{
  "n_layer": 13,
  "d_model": 128,
  "n_head": 2,
  "n_kv_head": 2,
  "head_dim": 64,
  "d_mlp": 768,
  "vocab_size": 1419,
  "activation": "silu",
  "norm": "rmsnorm",
  "norm_place": "pre",
  "norm_eps": 1e-06,
  "positions": "rope",
  "rope_base": 1020.0,
  "rope_fraction": 0.5,
  "qk_norm": true,
  "attn_scale": 0.13,
  "bias": "none",
  "tie_embeddings": "early",
  "parallel_block": false,
  "extras": ["local attention windows", "a smear gate"],
  "init": "uniform",
  "init_std_qkv": 0.0452,
  "init_std_o": 0.0561,
  "init_std_up": 0.0647,
  "init_std_down": 0.0647,
  "optimizer": "muon_variant",
  "lr": 0.00653,
  "beta1": 0.95,
  "weight_decay": 0.0,
  "lr_head": 0.00487,
  "grad_clip": 0.5,
  "warmup_steps": 20,
  "schedule": "wsd",
  "decay_fraction": 1.0,
  "decay_shape": "linear",
  "final_lr_fraction": 0.02,
  "batch_tokens": 8192,
  "seq_len": 512,
  "doc_mask": true,
  "z_loss": 1e-05,
  "train_tokens": 107700000,
  "steps": 13147,
  "dataset": "wikipedia_en"
}
Each number is 128 + 32 x the weight over its row's rms, rounded and kept within 0 to 255. Layers, rows and columns count from 0. Numbers have three digits each. The size before them is the row's rms in percent of the matrix's.

# v: layer 10 attention value, 128x128, rms 0.0453, rows 73-127, columns 0-63
# o: layer 10 attention output (transposed), 128x128, rms 0.0559, rows 73-127, columns 0-63
# up: layer 10 MLP up, 768x128, rms 0.0647, rows 0-44, columns 0-63
# down: layer 10 MLP down (transposed), 768x128, rms 0.0645, rows 0-44, columns 0-63
v73 085:140057137145102088143155147107079183161130138172114107129119101177087138139102124104151118137082149129075153128074134126147107145119087157170107132153175122120099152174160116187180096067143111
o73 073:166142116059129173078095139139176135120174071145121123136117156114176088128120127100160109102164189096156100074164172116092101130172207096063167150123130132140141097100082127112132139197142132
v74 087:105160128143212135098167203133128153117138118164063172123119104153142074149096108115058101162102148115122119127168176077110126140116117131155134137156125123133123124167094123088140103158112180
o74 085:189134099167127120090048129195167106092118117127146110155095120096095136123135117110123137111182072097120174106137063105183131127146152158116197111115124187115132114131114167151102114091149065
v75 080:097137110085145109154104157063100117114147068104094119128121133092122121103130102088112145107172134150089113176086161185087142131144141150161114144162127102126105154152133083130134103159138127
o75 079:159165166071145139104156182171189167122115141147136117122117147137151137129116109118121085116121122154095149091124171111154129138138114120075156107155083144103139062101154105159146114141104127
v76 086:130174127131115119081126073141166142122084113103167067181141133115123134117143163130136113155110146150150094145176115161111144146107093121174175154176069195079092133190157080079086105147114121
o76 084:104155128087158147102204171111172186109174128141107142113160142093101116144115121094088116097143106143095084035139116101120150087132122101152125091128184120154143160065066176130138092099156158
v77 078:136162094138062127102097070080132136116161129213192167133116143152089163120090181113134134088200103120153126145158152128090120147151083127120161157147127096168146120062135074139145135125141170
o77 068:113123151147159114113133131206162109129126083147126180092095187149157120158154078164100148107076142132145122111099118148137077089181122112145044135159122186144104087174140174122125137130118136
v78 084:118114173104203103153106124090126135146122149129166167108100058138121166084081162129124121145138116142115100109166120189122143111151140099171178198129140140112095170131121133178111109177110080
o78 074:127163129111100123082148141102075168176142100161143152160196156054111110108066171167153073078114114170132156125094141161137108137108121107097108122114120071119143141138094152142121136156120139
v79 088:153172149113101099143100169148173138113115161125121088061125124139180134143187100085072214159161142077155109118115140160121165139163088089105160108099176122133111083117170074108136092115103167
o79 079:083104152181191165180125103208121112155149108170169133145124161119110162148095129109114091125094127139142178135144062076126061083086135176088108100115096130106066160098114120141141123108128109
v80 083:117124087111151085125092196081105145123126174070142126137163178095092152128180135118142159123138152175123148158127123074078124111131138113140179159140157147143109154125124098166189104132075082
o80 075:134119164057128166148131130146139201150171123154091141134103170106089135105122112123140104126103113189100137086210157187121147128117146137103108145165097093107149116135108088137137128144116140
v81 095:145092060128124134158136123130080181163121158155163122127172082159118138130155159112120140125155104139138111098179142135137079102187134211141167176129193120078172056122084132175129110118118083
o81 091:164181173127112147091073110116139158080194096155118161045168135062148139117134113138099113055063095134077163132126118168090110131149137108133107128112145123150151161138196098122095186160142166
v82 091:081090096102190112123145153161147077117108106143096123114077100186117139053156151131160139109094132148071141149083128126137103150120109146144071132105159128137134127151141133095194156178111149
o82 083:155093096131065074142153128083109110150133137151127098158133123106146102187158124088140120096137113088101154113135126133139172068098151107135076170107121115138116076100147110087150133161178091
v83 089:122124097159163115140130189161154150138173155154090136160092173176165110136057145133095156146146093189174087155157149092064192151073124116059114102129121075103150141085153092106176171145139116
o83 079:148126161140166084080105138149118065091094126153175159102133092110101091073150085139159177109177146129103153167129141159185123145141187129133180172073149158138082124180116118151159123100054142
v84 088:121174144120138102141130107136167142126115154174153099162159115133153085091115136148157137110105133151131109080112142126188155148192168062211110178105151100083090072105193174098125089142200170
o84 082:041123142164113209150154123091128107174133149131120101062097075125184155153177136059126110116111102129156107140065085112115116167137100146154094155175146135118132115103138092154107170131116060
v85 087:146123140110135098104139111148125131127139103097114117059124109113167181136107106056096143158119105141117085084064160124148058166108116085154076093085147102166148134106131089094206110143127114
o85 081:146079097200210137158147103131142114133104174135128126112163121144074116119122166154134146044141124125088111088171098109145158090123095143078144188155114142094132093134141143166090130150137040
v86 084:136157049135186125127133070142110140160072125144099113152098174121104140053119152163096124108097081119095130130100061155159146112134167129088116099186075102120129130150138097142099175116164169
o86 074:103102097121084168171100118123165105098191123114111088150177144169107088134145162090102114105145171088079165132148185159178140076124070097132120103113153152120126134110116122190146123120133179
v87 086:110179110128160106148146109148147185099143176156110203131091116134111123129118156134161105147143103117055130165081122080144083115124112150200072110153161086180077142096111109078089112168126131
o87 076:152081043145115030151104188044155074149140085152126086114147132108144151114105137134099129132148110154172137123146126097144081119128106135085143170103074153098113082172134126162112112122160085
v88 086:111081130115153135157109087101110128098084135109091143144126085155099143072153010135060127142082121093147155091139144117150156155044124151143123092131073162124142160126213164164118103144160131
o88 079:121119098099120181104210091121136124166163113128130127153100110086168101147136143168180053167163144159152137182148180160129123068098125096131133087101179118150103127166098073109120119092123133
v89 083:127129184112135136143155129110130139177129078149086181220133102081063131118118169148109108106159143131134050117119160147104164146039121156163156148128117135124063175123117062115129081151205142
o89 084:173081091113083148073128129112190118141110097129154167086112181117199137154149098099099097057122085177106124084133133081156123164205127151100186136154135149107200145154096165147083086083094090
v90 084:150117145118187103077094145173144155071152127086130107154106137104093209129094163120149112125160245061163137129131147073106137166159159116088108149159137105080150092122137146112094150100094134
o90 079:131170102103118135134113202151124127171134154115096153085172060102119110105124152149158145189109114141171144115131142071156212098123169147117133086090188123141094125113185152129152153057142098
v91 089:157102205109106156145178099082085152082124135156171136133117142139115121072120190096164117172072161124180097129146142087137157163167167123126116143072128158083134128099117139156101167145185167
o91 081:114226093124142159103094103159096136117141123090075150164067137171151106174165103095152133116156092091081130144127130138107124205133112154138149152149187157175141155151131118068090095056066110
v92 096:148128138137100157114174128154175183092090120146152104109177147147167064104118123171115106138124098153081040114117081120136179058195069122138127161138123100136168102142109102146135124142181156
o92 091:107162122164133088116107139107150142075121141139211107132111156124089199153131144067158058150151101054181148083104135124138111150137153143182117121110142112140119121079107167169115104165113157
v93 083:170122108164155165101151147082132077159134100148080153150132139139127129172125155107133125076157117130134108163129168129092073084146173132080108169136137228170119140124130097124143116140157087
o93 079:107131128136048093167091164140138176135100137083135123152123141094149121130133146165094131148019118148148140138121127114135142189098115169132174138130093149084158116171145200113081107149141115
v94 086:154118132119151167130162169133092129160156126150158159116112160119132153123107085134126153194143089154154144150188095098081106099093165121157161126111168128140152140123076076103162199144063173
o94 078:135148099096125073087119108125063114109079106135145129110109121158109138093140123140129129075118069176065136128121131170139034167130094109116073098114089151183070148144119150126106082080137152
v95 088:093130073126117067131116138151152160066159122137146109120112167117115109131173154132134142094109092098116125144097093124136080185125152103151155120179175082118155141106088095175187219156115134
o95 088:169148163132167115140100085116127125092154097128117126106181123155101157102142107137132190105142152094119131062139155151115168102149089111056045213049122079178136124096138103138097109152123115
v96 085:137125158147105139123142153061107082206126128200115154103134113101156132074117126088123177173105132143113126168144110169104160127109132123110083104122166140153146210157175083118164141135098160
o96 078:119102084122150163138117173152125159094088135088119119187107145141109126159143134142128071091166113128132162133162189123143050098155113132057191123162109116072121060116083127126172130109147094
v97 089:074119159097109122115158173173140118117130097149120146115095094096079170085185128116112112084054140128172138112096142156113130138178131129115120123145173146171086102099166132087146139142194100
o97 077:118147117151155113122146113136162091105117119098122112194077079117176084161109113117126101133169137126144145124124138132150147113132108142061144160136107085131085185123131055186124174172098145
v98 084:096125095110164113140163211127076166160134119064119144155062036132103070086121217136175124130087138088125133066121110150126128088156122139163171103159169134134116177124161142111126117120124123
o98 072:124116181146105158098072109136164111080121156097059139181148170105111140151085130144088161136175061120117159099106217111134139154095149150108136157105116102112106145145142115195133143142126121
v99 094:127137150151120150081089091123110126109079160115125115144129114190139126106095109202174104180095128115122059092140085146119104109125101197145207120177117109131115146171203138129066169063085139
o99 084:087150146080134122083158174117158150107134152140150146096122123111152102118121119122102095098126151088168199100066134157097146105141165080114096065074168146121099128104090127174157084145185186
v100 094:087141100112117073123169094105106154133096127082112171113147128097135098152151109120141143149145125134071170188131159121064157168131142081154099150153011168154091107141127173131074135119144121
o100 088:121122096133080105113098092169164063183118115161089149182132159099062149108095134128081128191093159132119075130180128121165130046114136137147175109102179163182169121132070160149086096139108138
v101 077:101149185152112164154113103163155108143102124122169105093161134097126138093104169138106142094139105100064118148201087103156101073170083080146090075112097124114113131156114103129090156061113076
o101 074:113149082104186121102063096125054135128147124149142067108133133168149170060112131108136139135135174195147136098122183123139151109114099136167122120069160141111146166108105115101139187144154134
v102 081:162078173175085149064091169112156164132153101137104087110148127067113110136096082102108134104125124142120180120133083130157097104126105111091162144182106155140147155138157097137170070115142094
o102 074:147129186106173175100122058132174153104096117161170120167144152148094118121127139140154131141183137090132101098113179167112114140154101147127134106135121122138133131123078190108097163108155180
v103 083:201128071127109049119119193118113113112127151126116162167127105135152083145110168053147173113113189133128172103165147096086169132145103106105159126165139174132116145116173115184147190130153153
o103 077:120109178156123207102085084177137102127128116143120162133141105059102105165146125124108122148174126143092109137125184122123106164109137106102127087134137167158130096141104135154114135089137103
v104 087:142127133109041148106126162091134077106151143133139129129105096091149118092159093126084141097116110120165132101133123185149093161169144143141130117125095095122166099098118045089165132125129096
o104 070:169119162091198103149194108106160161088156131081189107165169193103142138146164129166130124091165161118116128158201138173189162064135128157114142154164131099126101181093130099128150181105148171
v105 086:196104203087144175136155107130135123146132119147139106125056136075129105067096162139109112137136124073153111155100111077134123111160100137130115182112158142094096090148160136073110158173098100
o105 076:099156095131142093101111143102110176107115151126171110105158141120115159115109148098130088174139034087109155133154097133122128086112125155132136111104156070098135123118140101137131065055192131
v106 079:071107120076082173178183178113123170183153126161158181160151155096102177113111129130088045160078132075146100155155133150142201165122129164130175137093148133073114175123130165136153146160128175
o106 070:144173124125179090096099088131103051122118113128109145095076162132178055143097088125078123099155100167094139125126147122172101167132055123153115111151104079138100114123125074161075162092111153
v107 075:145101132128149092143097159081168152121130117153169158095130109106118142154157096095137157129115091133149132160082171200159141094144144114083099112124109138149120164152084151125132059116188112
o107 069:164112180119123117127136101156114118180150132123139093186138112120120065129107139116105121140115185111133124113139133159084056124104099170166101110176093158109178149089105097099133153150079197
v108 087:085110100113081082133112127100157189130142171181102167144131158079115149173203156160116179125119105150116147142180158105159171129143151114108140130172136109116127179109146135130087132188176187
o108 078:131135126127072138128111075118168041177117079114140116157104171144106100123163090086089104137125159146203085185130106123131111113134098133154150161142116171153148112145122168079092116100084155
v109 077:096128133086092102123115134037151148133112193139189195132137146101097146101144110122053129161116119107136182123146083128138173137155138127154119122132134116120184203194087161168083161177110123
o109 067:203147117107135122106122089104083156123188146085105092117149098153092106154112108159111145082085106146133080155126149136118066106134100085136087105166128194071152061132098152100150128105160138
v110 080:095164114128104176235141106126136089156096157174071100110152066137163127119119131154134134111160146085174097162139207135141111150122137121129160132109170153132096119130112104151130072099096103
o110 074:073113185146138103143128147156089126122144134147133169115146099165179145088139170099131064149102127152144179098132083092117094137175124093079181185088119076081154113160161156118120084149148102
v111 088:105074112146061202112181115214094143104142100154074094121161139117090117128113180133128110080164098137119080094135109164165056150083099121106159173083180099106168126146061126184150198144135157
o111 083:135151104164173059099085112093134099104144125112194170126148196183178147138125109118142156152115136130088123091117146190130190146175118111116133161148132091195121144089144106149090143152100131
v112 075:105165124094101090162161097160112161145125206138158096129123166144135096164157138097114153125154120101176135132094107157133105129125158084105148189157144148136081117122066148158079175124184163
o112 068:087131086168134125135109103167139069138109091095138158119176155128088163111123128137095157126047137115130089107149085098087097124146149093142094151103190146157150163149151173166101062165105128
v113 064:082082122116117158139118121135117063090158115151147105036196119170153164121179117108177100117118180097144104064119148094161149091129177089148048133131132109140142106198158148164154157094157138
o113 056:123184150146136127139158150155134112152122133128079110194054083127150106190144103199170093104049134147157125152140135114132165146115127165108163107081124132132104110071145090114118175189108066
v114 100:091129145074060152110126107121108069129205107120162071091119104091111123141181109137157169108144153120108145142146123125173129123166147110106124142164100125105138113125187149042114177097149131
o114 095:097116149092163205144181112125158120147053139102101053117159171141159141160143150167110156144115147157157096185128137130160153091116084127138123139117149063126139121097161114128124185168161143
v115 076:134157130115098109155147115185074134149099129115122117129166111089115125146057133131132058164117126206066125129142087163151184138139150204142080118157118182166148145088055136151101088178106097
o115 065:174142124150138124075119149085104139066100152123115132169144215110074169092103131129121140066117121101136124118162168167143112144150163109128137133134128091029118154192132157106105102124076117
v116 080:130152138126176090092133111139166142147202081165094086154068083122114132031156081100108134116089095132146144176122156111115102165135113148144169141090156153088113086114110165178142136191185163
o116 073:141104083131141158131049113140082108157117113143158200107140132119146166107115151086123119139194086121127151114106127122095126153062066126127092146146094144165135154132204107140125166150133061
v117 086:092143216123115136102148123097129149140144193119191125166148150181165108111139122099166099159055117151116067133078098161115147128119120086133092139070132140099084143133143163149096131102143152
o117 080:079147071141144136143146109134135110155097073087145124120072083124134124124158099137082146149130108094138079081123146124153075183154150154190103159179162089115095130133079100136128163162097094
v118 093:117070140105111128186091155130109102119158136135129196150162152141147142203136112134056086147104134120102103156122194127126133166099105127162103089155142073110125132153127143176156104129153209
o118 086:105125098168123092113153150134112128157105141085173053111109113105155104123091128141187125108092128169170108134106071108101082091155152133122130159124091110124123092141121116166139112119090097
v119 092:173141162112162189111112098086127084184098096132136128122112152139172133082057166104115167152112128135130128111129136132161147125134172187128150156176165082088102184120155104153100108207117175
o119 082:115150130116105176186160161108104129110102115123089108117207207075132095176135160099121116103154119098147176165114158148132073208115096119146141094122106166110110097129168147120158123015131130
v120 078:096063100102120059140087117155127151125126128162110071120126162074142095113076109105116084109133123115146148088114099129159167167156174069194104156191137133172132121110148128128158154126127181
o120 069:107168117106170180100133145096086105191071113185174100129083079123127140109160093132142144176116147109127118120096152130165182091124100117111131072132131122134095107050097102176113098150102085
v121 088:172140102183074122106159139156160110126134111147099097046086198140132120052146160181114151163127103107135068111160192136098152127103114127092131074122137127106122077155180066112193150152116102
o121 077:076151177129192062110110144138139095070131134157149187176087181152075109177125110098114127057186135091109162128151069106171160089094132156097132155040149137130134136128115091098141166105149162
v122 094:142156177198146154105179135153176134138084097037173144134163158118111088139141193108070118108044163134170128122126165106134128144138146148081153137207088137130134113110102103111161163099105102
o122 084:118116120109161161156129139169039149084116168093081123117127093129101087150133137121128187128192131122109156122078133116129185139156141151169118174073161130144129122139127093191121078102169174
v123 079:134198132087118124169160128135103128157094140107159182152153110111091164121154140148060112101142113159124165083156109114083110145130167125205145111191110112141086138070076127149100096151130080
o123 076:091103110130111138151120084084089091140174126072130143135131145113138137083056141135158203130093092195148105185138122129159099167165127114087131170141086143134106177202139144111123108123156167
v124 085:174098147123149091122120081145153133142096116121177091107166138105104189138108153102129128134133181112114095127159142151120132132089114134164111115171108133104089140150084182178091123143168118
o124 077:146178102143121168149122115096043125151129127151065120106145129092139063151121106126117160147122118135163075082155126112100049096148081118131144080123180103121123164098118080110133168134163141
v125 087:172078120032152144192083088137123106091111087122141115121105163128193150139144124107093148125096116063166128171093066102135150177107121118122084113147105184156097092068127077174132056156172157
o125 082:138129085187089185167150113095104131167123110146156100181150105139125117123124106124148139127116188069068095128208097074128115105150133129140115185080128086118090161158117150109151098074126137
v126 092:062152068109152133116199134178166148142156126139096096109157080125089104180142118129087147071168112107077178130143104094124097086129068126118145181151118160094151136182101087204125103148140129
o126 085:143116159178115129102119150161161128080168101138177148167179165172117167100089148144139145201151151120109110061153177122161152117143116100176097135089185103163113066105122143131131163164166146
v127 084:163156026103120093180165152134109135117158139133116134170101081140160163099167130197124106121140094080134140156127122131125125155130138106129123059175108128129159122189165072070091139115170153
o127 078:101087170169099137120132107090144149140177154066176097124214080177124098121090150093113140132076111187108074155170124107137100119108106113104154141099089155123099144116131144139134072117179111
up0 098:063136081133118056167139115101084106083108146107112136111131105061147077061121145097111095099159119106113148140143132116113175087124212089135068137115100192113046119136093093116141166098171121
down0 099:127092139131111093143132158104150125120138172125081164115079122125160160181112166104182149126042161143106135106156158136100109198170108104203146159106164121114096132172138131113095128109163195
up1 095:122188136200196166098124103178177140066099161155144096127120107158146172077140157131148162106095093123138130185146139113127078127146139158130091178130116115089141165130089120180143144089125060
down1 091:146112083108109137154098121118082185130114029151143156107124118129201042114091157109144093141124178116171124100104184130076072176147090130185099137139105130111124110101076102130182149138154220
up2 105:144126112130111152172078124089106091112166149078146102125129099135143157159117133192066158078151157081150100093074113097167107128116136151140117157133135148105104082119123209186153071126161133
down2 102:147174156104110139147154117060094142133132158109088140147134077154089137097122122172190102143142124120130106139108160067184141169126142135119078118138143077105093052063158131135123063080067123
up3 099:174116128133118131148104147115106155145126118174114149130146134126186119118166084155094157120085165093114047078095129117139122135101163117165118121139181117151112170163184145155109156114106101
down3 095:140129118102129085085144173133133105156010143174116094104133158141132092161105110110064175098152070097128104193157063154156123145087104169125150160103132150143182120140125122112169127115053109
up4 100:147141112070156112151183168086126082108126113146171095126152113012149120112106132144113059090109152140125108072094174091120075118163155128114124154135107107132117173151088165094160140138150093
down4 102:107107103157107087127111102145192164113131100103086122091159142080161077129112127109087127118121077170178081110104127132150111130141144102067145126090107118104145105130143071110088147143104105
up5 102:124157090140130071093080088132137153107139091141165125165093188133092103113150151189164080068161164137103084194107155089116117125145163129115121165128171127188128076100101132084138158131184117
down5 102:163144156108101101122171159085128136149157132179067117071153103086159071152115122098099127108108073151165144132075134160135106116186163095135111096126146104087098086103117125129120144076124100
up6 096:169119143146148185155144071121163026170093145167155117135074205115067113114193080190122179111099131102072143142105128135118137126153133131131153149132142172160109171126110131203125116068152123
down6 085:159131150158127092104095108132120133157190071121141107137094098146169124079162081149033165150132074122109147167084103113143139150120119142092125120086114158104119136101094176078111155127124152
up7 099:169161121084064114073076102111123158186119156111128072098096145174080084110096119077139152178131164122131155136097124145119139088104111158133052057156186160112108101130120071122164136148073145
down7 097:078086096089120156150184146148123117117100115179111170148118130152167081121147130133195099108080129092140197117136150142094132145109114119102075115102126123139125141111102174137128149105123104
up8 107:084116168083194072137127106152138098119145128083152120132146175117107061120110112148114100109136085073112084101115164104134065144119148090128101127127133110106122156078066152165118107170137057
down8 109:118101157123154104122087168124130149166102090149112149109106097117201071167127142088161067154109139158139113126148129153137126094168121156151098122089155130157059138100115170080168156179093058
up9 101:100113123117166180148105120092091141142109143126207164179083106192108122129155084101120151101104129077157083075089129128117153132122108168139129163077150120155170118083095109186107079122146082
down9 096:155085114142118197071164136145149097161168201061105142129104090181142140070083122105163122138166131145142153138118154098177089165158162114157044169114077117186116146086144165121158160112085152
up10 100:191179130116144125155120127070151123199149201110140156099126093155107081137151119100086137124137148121158085124128116114127148157157098146167086110109170080129122096101153155081101085089157085
down10 107:138125155074120069087131099142120119133105109115106113168109126176153102104113124102130132148142086200078137114152180176141112105099207117181149134105114131099122153166129152183086171120174108
up11 106:128158066132156108116156108143163128147180097148152166113127137111102093183145112098104109111155126105108128147127167121146161121197121111092141171109107150101137078127187102137077129125155080
down11 110:093111116118110109109143134000062133116114066174175209134111085145086151131140121109146114166104144144124140144090134109135121098160110152112155143145155176172127074157105108068173108107100078
up12 091:077148166127149169179062214114097168173162110130144171128096190150164077138144161125124124125086129144167143139124127111106110114104128101134140138110123166113111160159130079153163150166183114
down12 092:112100175081126153070111105111152142173136120153188072127062153175098120125176167137099147114111076144128074136111051116141114139130108102154095097108151139143127141158107095155226142133126174
up13 087:090123124096122163115153187176198139111077110152180150159090134124126147176139082160079133086144062097087156139067122076135131142179185135130164059174125189116191107158109157163134154159095129
down13 092:139120139115085163114079130122111134151154090097152129107158145136159116105103108083154118166137188187153149129116091180110157126122103096130136125054064146149066128162180132134150094067135160
up14 105:090095103147182098105174084093130146159178171135108077100121097147074109151131154133125161111154139138128061152115076155159072072146163127151172123129104103146135109151170167076093124125155131
down14 109:114124144124139172108161141073129155107083098151132122093139126096122132140189066139053097078166133093093082111135147069102137052122072168152131170098148122181081099191150134146156132158084141
up15 092:186116100119090133112080166079155070105131095138104124102110104143132115107109154137135162154108165114115090058126067131132136128115130142128115101148113146110142142128060162169103063112092142
down15 084:145154151196101119165122159165141116057125131137084126081171125144165138055133086103146184122125127153168102121249131060126167103146080113093128120090165179140137166145131132060166118147119068
up16 099:175080098081129175102133099118115124136127080166172124109123072149089107149142071138081062114119185116114087166093145125110156079131090174103121141135119074109122144134137167124119085105129080
down16 090:108156095174090103099159114166109109189174122138044062100114156144121103167075137115104128162139124164120143088123140132126154109154133150149127168148120140090177126148137147135129177176149146
up17 098:186143093133088137157105145092121131108170146123132092174127096090122104126155088164147128105114134124130118137179071180067123104144127113148168131146085158080104115124168176137182061151186182
down17 093:165115175089127143131103098064125163122112080154086224091124136135125070154162124099085072131102148104182121170162136114197156148070154113130120158069151070156163136103115088105118096082166062
up18 096:095048185138117149112136133083155139117099124156068077128113102150081107157162102116122138123096155130050071201070118102177115123084153113069139101157100155143130107082143165179166171131114131
down18 091:156131108177073182129116122211088128154135139120087162128136118142146140108112077140080125168144150102197177107135134103100144127140147160155111139130102137151131099096089118135116141165182126
up19 112:115196106165178139134087128137123146111162110088138140128098134154064141177113144108099153143103189121140101140107159066058092059080130143114160193127121161117123157175121129182119117136134091
down19 113:118114071052123112135154087125105131171101142158153136114161082165174136153072133141124099164106132166124164088103142155160152160104078099200149108152117095103107131125162160107102122149078115
up20 101:116158118149170124126143076098113119207169153124132141115124121094145173171149201149102109133124102127114185121096110100022127096052133116109150144091139140106122169102135167143116121072153090
down20 103:203152154106088124079127138112114188142098113116092036138174098183146093135135147136157161124102095119129097130126067155117184135168161127152123143169107110140165052169131110131096156142103103
up21 098:163105117169109089173111123070129144114111113152095070120143140100155094139149092109117079150090188071140165205104172134106121211154135120174120168170176116142127187186128102144112171081141126
down21 102:125134137112158112136121173081156132124098161148102101098121117094163116100054101147139060065156072107078119185164160104105125140135116154144123150194104142126142092114168134164075143173155179
up22 093:125092148198126141124095180141164139123160135099101086150084123110123113073153117155161112107109129135127159110133150128147103169098220152092231117118098144110111111122076167112170162118161149
down22 097:132054124104141178078104120131212155140138135174066112082134109131192171110113143104129144118122104133116120140112135104136175127089141106103092139139107184180107192093129128045119141109113096
up23 097:104104085144121163122177129098218136134164107092107140065110160106158118150157111131169131122028152109101113106095170070169063156178078152108097101082144155162064134140191135180104108165140132
down23 099:149114162133151151092135168180167105175069131112077137121200114134126150178114159103106146189216108123131158122086118128119115108159190090198130122100099156101170140166142095178143152113101117
up24 100:126169112131129107170175090180118139133099142087092073213091157107139062158134109138134098134162110148073131133126138108201090103152158183113110083105061137135138107231080149148152152091139107
down24 102:131122159178103114081094175133148100104110107189139134092084068126128151139109134137116099173086154156148107084167114108145138109151099125115148112125188134174198165119150129127119157151083145
up25 102:158189162193082123130083108135185098046165143189148101066113149138124173120139132133157107168091151146165108108159192054145153111162130171137163103148178164121178143134098062159095142155172140
down25 109:137117104093107137137103115128116139141170127151134094150106136086111125087157151140101168132049117102117091131133135205068088143117145147161118104128132069093161202119163156110150124107140167
up26 093:151131132162136091149152141141137090162117111187140124106096090133116101134168114137148187201127071117131152115109100215131104107143168158121051094056094103101129158069122133115138086148113134
down26 089:094169135144146120121138127033097103127135066141099190074116131066140132135086181107130103063114128144046150178147129131137172178151135113123114170121147067127135169096156166158155135119169159
up27 106:150138036050131138138076141137135122196191152109103117183114166085126075116099117128158113145139143095133134109113134142111142120118143078142103203125080122110153131152122108147092185146195144
down27 101:151129138122117154176113101176139141104094107143155099091115098103097189112189190168114177093086121190111139183127062117114083129124165135133160088160165088131111118147128112177152121112118121
up28 103:141143109109131096147095125171154184098139145120148106213161126150131119127143125098099102126113100086132151133138148109163159104157142145140164083089086159113111172151132149098182163157120057
down28 110:097125164124048145150148128100078095151111111153105136101133125094081111133051128185151124135101129118096174098133107103134074181171130172116073126200138104123106145152166124184142125172086137
up29 101:099065126078055107148076076110111145138141184176153075150131139111161142129093163085122177086141083125086100175148154121098176128102141156113085135129101105082133150102045068079107064173063141
down29 093:064176095127150107143148107181152113094131149160124117095105139166164140124105112145147137053161106155185150093193139162142139136170152153097159148089126185135120155195193173100176082151121198
up30 103:115101173118102130150169139133130096119140110046155083101188170032186143098164088161137141103200125114124139091042090171121116141142082147087078150136136088085139178114119109108152118042141126
down30 106:126101117135137062101174148188135135128110126150125158100112127106165112130175113158118157134124159102145126138103090133150134121163074142159190080116136196135108113144143108088154145079162116
up31 101:139088173182141033132148138142115084084082167182118135103142123111145090104133151092128085069152108179186118104161129127120165127131098133123151069116104089144071108139142157100073158125139136
down31 100:139128165145090168135138110129136188106166100140121173092089173103142151148114100124081154088138114157199069130093167137131185209171117144079161151116131110104106089075115115139116139192119093
up32 097:081153198097109136117214172143119082146118084119164112126079170195097144104146189139080198144143149103045114151066151105142143172131154176077179107110148125111136127140119088153117203131123088
down32 090:176132139138153145143138097117099188130129104113113187151146172119175150097123122078104090167093134185141148130133136181125109190082121058122106176143152186120083117065133098145131089131158078
up33 101:124108160153150132028173173158153130154137149091113062067091112144162136133105114069153091148081144148086057147138095144073112147155145121113117171139054164084205139118157144093115127119185121
down33 105:149105148088094074151150185141157098077117086165085149115169140110121101144108076195112200145087118139155087131126175151109145125070111136193128101131067108128081160114100162117163113128112093
up34 104:144111073077101098082039102098167170101103128176086077125111142126167075127090102124108141096107182132145109139121145165157105137083098129192112126103183103114113144139142131115154119090201151
down34 096:085092134184083077096135091092141166115127146083103045135091141082108103073155128107139115150129104110125145082062095136130130168173156103106159095167122100150157073130133150154127122104192132
up35 096:136112150049116083120131115090110122146148122154153102120158164102146125204150169108100198106097146134128106159134129085183124120155110144112112103091129057121140175112099144065114118172135087
down35 094:080106111205138140115103104198136161095152165086146123133165076121138145068144151149150133147147169152179109172175143143136066115121162101063136184144100148126121099162159119119136129092105137
up36 103:139085129130108088100136156116082128075192133124150147073096118150149117125129184131124116144167154115182037084116123114122153157134153138093126123104117123142140156132132179128141094107105054
down36 093:103100122105126126139099102108185082140184138153117110169084107150161112123130147126080185180104191111113104109188095127169124119082186168114138102098117130119110132139135175129175101109116120
up37 099:080095103183116133068120141130166138101109131148149119036119131152081174152150108175045138115071103077158100140133168121102148151123105095125109138159127091092095169126073132204135165150144101
down37 096:082113176123114102149149125094118161146145133123144151142115094118160122136136105140136137097174147124134154154240122137189095155108120110120126098125079151155113103098144116176145147108116152
up38 105:064116120090096181086164115110143137103121130084088145186122154091116044089126102142148100104142120123134094147131107154134112145162067145140129075095159146064116133138102120090126090110140111
down38 106:132128138116148136114125121128158169125111144159143115126073107116142200153146116117152123207146121139163160098081094101132102162090127137185180133151104149182111139113143114122145093207084109
up39 101:146170065105124100103171130132136140158172119077199142129093117114107141165163067113110128151120092082093100118126071140134133116148123177119139071156126134169115065110108134139103082106157127
down39 097:133148098122108101107131132107138073066114093153117157100124072150151096119040176137158120147097113176136127150067184135087151145181117087127098175102113102151169113092143171129110093163168110
up40 102:107090110140078141153084113123132133146155083065121132134147083092150122154107176151102132072122140112188119073093185102064157115160119190088089113141174065116077133160126143185091088113148152
down40 104:134089091113119162164110091084159117178126144127171114171102124105146151077108118104099136071149161138159126126100146084145145132145111180079036172110138101154099116094108057134142061106168105
up41 097:118109119125125116117102102115137162103123122167104131129128172128112105171131097105119131136122140107143177159106174134152089092154115095132161081160135086095171166159144108138153176143124079
down41 091:147188161103115176124143066154123136139136135125113158154143092144174103121115095127123102164134095154129142057092172171142169166077113102170154161117121069165063132107175150143147052156104130
up42 094:090084147176182128122094109153095146027086130118117093139120094138220151105102208147122136148085139157140134110093160109167134112129129116172137116081091153109147124153090168118161168106162211
down42 098:134150071150100055109127152147092122154188159116126118103098131134080152107140089093135102097098119070092110050064097163155185174098117158092126122137177137148186116154128135109140104120110092
up43 102:117177177144127114078107155177102161134157106133158103108138139128210101085157138095091145129116109112140159137097100095150088104173138130125086117128110112103098083145145148077037076150188173
down43 096:084143109133210175190210092117118071116139138147085114160115095068149132101137131161156117166170150076170131148084144134151103137105172117111169154153107182108125146098161090127180158101103171
up44 096:167113068052049157126156109109135155091145104105139143197093160106113114103195114102108135099091121086146124141127121127076145156162097078099118157126126135153104108137160115090113134152114146
down44 096:172083195100197118151082132101120169130127166103101143112107131188084152160111136101142151149137131132076045107179099165125128077106166118125086174091185114087099044122166149094144168133112061